Part of a small language model's weights.
Size: 16 layers, width 96, 2 heads of 32 (1 for keys and values), MLP 384 GELU, vocabulary 810, 1.56M parameters.
Architecture: LayerNorm before each block, rotary positions, no biases in attention or MLP, tied embeddings, attention and MLP in parallel.
Training: a variant of SOAP for these matrices, 142M tokens, 2166 steps.
Each number is 500 + 40 x the weight over its row's rms, rounded and kept within 0 to 999. Layers, rows and columns count from 0. Numbers have three digits each. The size before them is the row's rms in percent of the matrix's.

# up: layer 7 MLP up, 384x96, rms 0.339, rows 255-286, columns 0-95
# down: layer 7 MLP down (transposed), 384x96, rms 0.335, rows 255-286, columns 0-95
up255 104:444501474463510539468459519445526606478458486557501488479532445585529479452543464499460521517580512520480460517545580455521570466523496486475484441524471452551435527543517460540548486475505480483568515458532430497553415566480581535486460548512478476462492522504447488492525455482465483473
down255 106:460495485555509500535441510515533458460517561568529423468500490445452428593503517526438396509534462475503454484552520522509475429451470419541480480520508525534463479516476562501530495459466587510495491514556478584505518488474488470539517491447510496449488468537557426509503522555549461531
up256 100:528508478521556487465550416553475484519545417552539543507469478501520466462510550570460426455489523467474470407519493548486559519482478514515563474484468533431457504462466432536519507542530500544586554487452447512587466536512515503531412532498505456499490445509506451458492509505486521568
down256 108:409453428475462535547545499506475487388550484514435469508515531571469512484465495549487552506543428512492464514484435483484552566489487454507546396507441433513505516509455464534550524527522443467512510430449490508490533487454482464548475506479517487525439551436488505517514492455450563507
up257 099:494539491504554508476584533607515557491484575501437530532503494514539553519497528477478507513460511440479392430439479576505473474521497471458513497485497463494475556410533562446441459491524425514431522528527477486509553484478508525480475512513514561498402525435497495486479471460522521532
down257 099:500566500466440518502479441545495519499530433480550527509474509581477463495515505562475493551520613535558492535476523500521470538508524542483537513479494486512471455538456482502530551484455535515505511496589508460573481625517546485496378555517521486449473534579473507512459513530464462523
up258 100:497478560508497529572494524433496483456542451481490484502487395541432474504487442504500496514461528514491587471528559529485524529501551485481441515560460459512471563491510419523460491494521461534486502484603482489477502553467519555474525563585467419474523481506434582526500523435495517551
down258 099:568558466471547486454582470472486546480466486506457444471504476453507496452460477508439514465522476552596502500484468501471612450514513546527437471470470516493533484512533584518515541524508514567428499506393512545460485422513530478544456489554450513505557521527554494526487509471512558506
up259 094:447467511500448553497557500566491524519486472518460557552516444478473565587494466572465445510467490471516473470533477519527470519457506455556459505457486604414433438503513493523451540493487523548520521503535547466507503536512516459553456480529497531529496488406427523513482466613485485494
down259 110:482434476479422574508536466527503527521496442485479450494523434502392481524443542500491473499556448529510496533571549432510507526496455514557568522458623490455450493547529504471457534534505545508515551492520476515532529500493544487582528543441455508472521549570504538489523475458545492521
up260 093:500482498437508455524462485546592474461457546508401490432486491487526487474538445476543523517537503456480490524500546484448479471464547463502586503432507481497460447517478565469513457510498468479479469462510444510612572528531527500529493520544427523494463553511560537492496436484443597487
down260 106:468521523483502490530520427545598494553474536531536493442536514523491543494535491467458453477552504496514543495527579464474409524503465503494539470501513495468445497579522633488491537569450438479510490527512477489503579478525495500501495410498487456427522553487583490558491476469476550490
up261 100:551519518502553529423533521513498530485434515524463566493450520490463553472449625492574506481526554543489502543538461561489532523483529420506456540519485465497552510511480479475359542509429465580484470504476463525519452511444529474509450469491546511493504525510548497517459486472439523485
down261 099:532503498443494412485455450545517450448507499477521478495465440403505431422556444548495483462483533463502554476485522524491483468393501514543534536524505468476505458565533458498537478455486513452528549480528588489508433476487471470452569489452522554462597536521493489468536493528523514470
up262 105:458491459455616449536515479533462523433571462491484485485567471509458541517476476493488444552611506512489374535458480514493496541509489460426450527502523480514550464481446509468526475573457436496552519496510562472489527536557561519514532489499544529515507529495510445487523426506469495501
down262 096:528461514499401469492513469526468490527525507543519487455504461533456454484506476453561473522447462466565527512527537480569530436500540504471421526569491552542517484545468472498497500472536597476403579474484537503508405567451414475509503493528493550481528439470482495457450528514498508455
up263 093:464446454534483517480481482496520477442520489471489551523518457562523504512499490439555523533460547549471516426451505597490485573511504479522576446462559462541528505505519455466491504495459483474453376509509505521446433537480570425533502550489507487537438515462486507402508479471465531557
down263 095:533615498524530519572526468460406499516473492482493465464573537539461461454494514471422443502429504472500531486458526480501464507507528505526434506522433489442425527472515571506501466470500547552477496500522575500592460447539447480499470483485484481450474489468467484577462497505503471412
up264 103:498518435567448520522558492528435451573573518475475395454567515466482566434456484518532468476509472489473511494476500591529529551499472505469547474469474499518471485444551519475496479501493444477442491544495485504543521541533463461599488517554532500439569532469519493521506456441505565545
down264 112:521470507542580509601496475518539504553469512505447520479491550492452496455564504539470501504540504471420550416514531494543521487520515542564450488504390484510488486509496529495497535522514497467428579470561579485482505512489512467498532567434525483535487508465442489480510558401445476439
up265 096:491493454538596516452560513507561536509451502522472402485437549498466534481427520522462465524505481483492490482514494511425507536484525491531442493504449497480507443497521520531402541453493523460496494517553565509465534609508528512520423476478513546573481494498496530463525481591467586463
down265 101:469501486589491478435524532467454507447538469521510507470467419436480499409480472490478522465430535513520491497412499468545503458509555495532606511511495560499494531524463564566482519523551513412547422490474473483493582430469509490483510543488499554502495487468487497475454537553530543555
up266 110:588478484377506505490470516573524481422505528559490408524463492534489532555497477563496493479469464526524471522513515494475482539482556536574513528522566460484481480570523556457489553500529497542427577484526539534496495519516419465476520505435525415516469476505527487509497541450466458452
down266 097:449551495586504554547535479557504498566495553549563544474535554497475480502470545480447525504445530494445472584513514502515524537557433515407484520526491506558511442555485572573543512473513513512550550453542518543505469496481512472487451546473509449404496551500487477518486432524535554499
up267 110:576511499475511511483463552507480540523578575525525488427462573505517547447457409537474478476540475504462510543500470481491417549453523494519480523537434543545464487506474508519395479508573589454492511515562467527448501500453563485474492519521542512476449446571468484490501498551475452508
down267 098:444524468508488472492536473502539483473504489510512545510555519466508472466543547416515539497539445502485410430533487469503492462489461517446500478493489501511484457508461503543536476477475400502527496588492481502495488475527456587506591469456568418576560490373502528519514473465525561493
up268 107:454505496444496474559515494542524555490512496482509494539498533454579512574491480462529526432458518543568504454445396537482445492589485496489471489518462489568531545501433551518474553470525461557533480554513509509534477501485571501503481487618506450518438457486407499517530507500461496458
down268 098:511476500490480499467451491433489484455498485527504525466467501516464417445502513503450533467438495501410562584546470507485502544461500492530453475487405547467505429489522460495558509525554491457494575571486492535467489568512580498467482496532479492378479451447536503540481529484579478483
up269 103:520524469530525571447590590501467486523535455509511474481472429548506483538478535536553495518576488476504516504532498529580490415465504456509491564508373483481520460541473546520542467520540506522491431522463480476461455486503525507530516514529582498478483566496517416537547548518456538459
down269 103:494493559493483494578486467537546465468531523537483554444460495471540485548504450535432460490464546503492522574591524599484495474501448588486536437529543547431481539509578488518512536500496459443507502483543486483489540563506520547417537542546450557522488485505445511486532518568453497509
up270 084:541461509479487469446533507470504495546489467463546575500479530518513458509491446495471540453476577444481563416557494444504485545575443447498430571516504437506493578526543463501482503519505524535554496456529463427521583592508493448528532517537536477510484475510466481501554522538521534580
down270 086:502554495491504560492421453537597567476507486476484486474432509510539491514513502455410508492431517448480447569439490550452529471541473493443567451499514489541477536560466498505478448592445528442448480522538468522489495570555517506552515526473478509450529515532486491529506440465461551441
up271 105:566489586536497487499541538523504510495496471547473529540525514522473577549495456547512471578468481507466558448486538519548558514540480570530398555493508483445452451497466522596486539528460482508507504477517472445507440488492494471446505544582501453548520510559448479458525438449554531544
down271 102:446457495546458547500545415501506476494502510540571526496455455432531420455517504477487492541499559532483506560438494449486486558492457446516472422472493500486503518435494504575501493404504504469520484473514569495559476426456522535508505534468548441576496529556522442488447480444484483564
up272 100:503454510436497398501502496529438542486517512512567522517553538507545555395527525481448567468486553501594436519500502527497497435458422504448448502461509519472508508469479495503502573581463482509504527493511493409526531493495505506534557502501461513496523511458459467468575512407551492535
down272 096:391462534497485538514490487546543476566457511527476545545542474482476439483495493466530514430528429526489537476463455473421543421504551529501530407518494531520481507481529504504471477463472544499436492488443474574517493476507513500533406475559538541599450533510513472531480510546445481440
up273 099:530458493488492510474482469495585499517527504568513424557473484466414390522467486494547495457490476560502483480478511469518473501509457484519487475480504479530529507474567521493522534534552523439454489625514480536484497535493371490461473477507500507510488496485395533415473576509533527468
down273 103:499471547514510468502503437457511503497604439483500520496586446519551438512520541498575577477538453517503515482539486457452462483495518518440463392499523502577480516509467465440479471475533489534533510558519561464452631478550495543493470492487538457506516468526488469534491496565551499490
up274 086:492508527520523441528449508521530492534529473631505468544482515534547464548465494414561457539532511481497519434475550543517507521498535484522506502546524517459437560519415513495518405520454518560511455484529452509526543514554492516520561477522460496436472476379494513465517508516517497582
down274 084:433529468491491514481516517530440567506462574476501497443504520513476475543533587531511494462520526549463489510462453491491531538526489568461462490426523558499575472491592507507502502497530500484487519512545551462451347539484607445482510445557474493496516498570483472518536521465497525493
up275 106:514428515492464536547477501466589469487463509491471528454544540396586434548571518469499487531480473506488435555496537496498506552520515538510502506516477421537421489496571473514460442492472495487421495518481529514512482504483503535513506545511562410456543447496537554576469560501554486474
down275 102:487525554520482472554458514520444489479501436543542559420507488565469567486444447522580562606545508469529479492542525541530515527545525505472498500491547447484604502558510536476526480597478527476501414498505503438472560482512507506551500478513484499510446560473506531444506506527509497433
up276 111:440487504475497517480429517420534553486537540502479542474434529497509527481516460509512439535497521572519479454431527493574509605457444511476535558503550555515500527464454488450540432530512488485581449512545482514545603509495537552530415493540506463469494428515515442541480502510480502491
down276 118:525540521485505501462535511453519472521494526477442471525509522493451522499453496488500497491514556452504545473497502566546477510532571482530550426484517536489488459424522546560450472603479541538525531589506539485522489448564554498453542524498450441490522413494474500425539606515555570528
up277 098:570550450500529487512494528517501439498471485510563446441517537475491503447500485468502503518554484513413528558501421540501530438431503431529515507496427499445528464476481452421551470513528474521531475442531502525471457596592395466520491522513506494514510484473551539550512478534547522557
down277 104:469452557463490448506496491385575513517523495503500563511553487512492504468450513529473477446441459528581483476527529465505523504518510566494405559538538514484561520562551486519479519466445554512515544583512528562518582482537567541467534474532477491477464420510491504446488439475470493482
up278 109:473466535538493477486557536476464502511422560519534439424411575503562410486519516494508467496460496458440571493518505511532506517519453494434564498533508547458508534499549475507492480523512527491479531472487520460511479528471461467493417472566460549451459523484516577463515540505468605575
down278 098:560498547564574452581414536565536579490473457437489505509499489490489585526550529458564493504504486482498415528437506471529522436542477485492509487576545505476490487490542599539482525493459471546490522463584475544497498505558501470488542495479475469525490472430479528495543510508546475556
up279 095:470506530516520534467523457526463528466445511489514489451550510466525474438506486522489541482507452529532543504543467545496521527527538480428515590441421440500472484525606452422474549461461450459499462559510529483511517477511397426478449481447484516465464437501414522538471470487523555502
down279 098:542506500499540470506450582508498436529500550577539532506494489453453493447526557434570531467565494479513526482531470456544494479518486462510494561524508475494517534568495466488458573522530624497517443508458502480540475516459571505584550572492491467578501481525455514450535469425521502500
up280 087:485437519538479484529438527432518522500510434574429484531490508507533527414490490409516493516461494448532511507423525553512486576515582492475510432493575548551533541461492474437450577510515501539490477526432506517553511445496476534496472448584438505537457471533512503500553495517499462501
down280 091:541521449521542532448588483489480463530525510468562549389490511534440479503568443584527492421510460485448489490529546515518524500484473415508476408518519546433500454524499544541545476466482483489521488526517475452514503538510490528499564527444517408437499518481517523489496429491533521436
up281 099:558486540565502523492429546508463536498507521464538514496534505478518484553462546507467515444541481552458408531520492546508437528511448552467450511430489545546507501409579484552471466517462569484503546570546523446459515475535396468519534545524470517484573456498513515513480478470549551469
down281 097:402469508475496464488480512476498450465507538551496530507444485503484481504534461535513533511551562463509541469539495574519518487455518528526545572491560537496595480557429503516491471533518487482501523566550464539551470575524545488540527444452544403457475469455524434462458526585495441521
up282 101:551532542516486519435561501446482479539440529545526552503520532563485424453474472449468489463491532490510470539450437492586530515451520513505497579483429476466537471559493506514529491532510411544493418461490467452507555527541540527437457544523567475508509473535456554522508534447501554440
down282 102:575439487477515456465494493554462488418530495578506478493501472501460494486482513435540481547544541544569451555524559518575418515522427554502470510514589466524498574483556432525505515514511495527488538513495491500492457472498565479518512484442546488496446513520400486465478572508572505523
up283 103:520435451597527435429462511527490522530439468519509537426572496521490504542547394484530463492496523505537461483491549532481505550463430484471452507511484468516526550511512474573498552534489506505403546562488485462484486537522537449438535527561544548505497548546447494471426504536502511525
down283 091:446471536553532473586479486414514512574516519595427574457496482451520485466448569506490550565475464495491495464541521461475538525481532559548486469480514515455564512517480506484541431548533509532518494471474535414495466547477503548577483510556489527468550485504561536519533456508568496522
up284 112:504439502422490482564470477520439503506558525459545507421542455490553520469497511486536536581481431455537480513510454521461527512517473443516426453450568525589464502467472552546468474499492472536579534589529490513516466468518477509522488498522500578519482534549500492487517433534425511432
down284 113:474497567406472547448508481496446511514526531540473507451488548475504379559458529507538531455474494506505521502524524411444524570474519495452456441438536475484504501427504556472545515527533531500505436555510467535509507531474527509502454579518520438444527559493509524441466527545493486417
up285 092:493584507518497566506524525470498569439573409518491441492499500489495421522511492483506492510437439495526491428554452505449566467562480554489404477523501460495468506450511527506457544473462462525560521452471441536560445509512479517457441535527518546525483493557465496500524474569460507571
down285 088:528538504494529544450531462496481403517533468463582515486509508493513538540475474490511617413544455498435518475432498490571558492435477519567549459507514518538454497530498530535510435470506600457459489459450546470509484533458560483481512493482523568502480494455472491502564469461527534448
up286 107:505486491605481480506443516441469575486534514509490488494484478497439456513484514521527518497458456487478531498523500447405547485456534533504520481529537489550505516519549556497469509403477454541428438537492478525552416522588492442477544455522530556543535450456495517468581565516487457450
down286 099:516495543492480499507519477474459486475529453446473468552494510537534551474570576556451414441474460489531428441546478516562526524560513548506561556498567532445499474520480467493496523451585552473550526506505470535562455507511543496515486455533475534583482529486523526540468430432519549447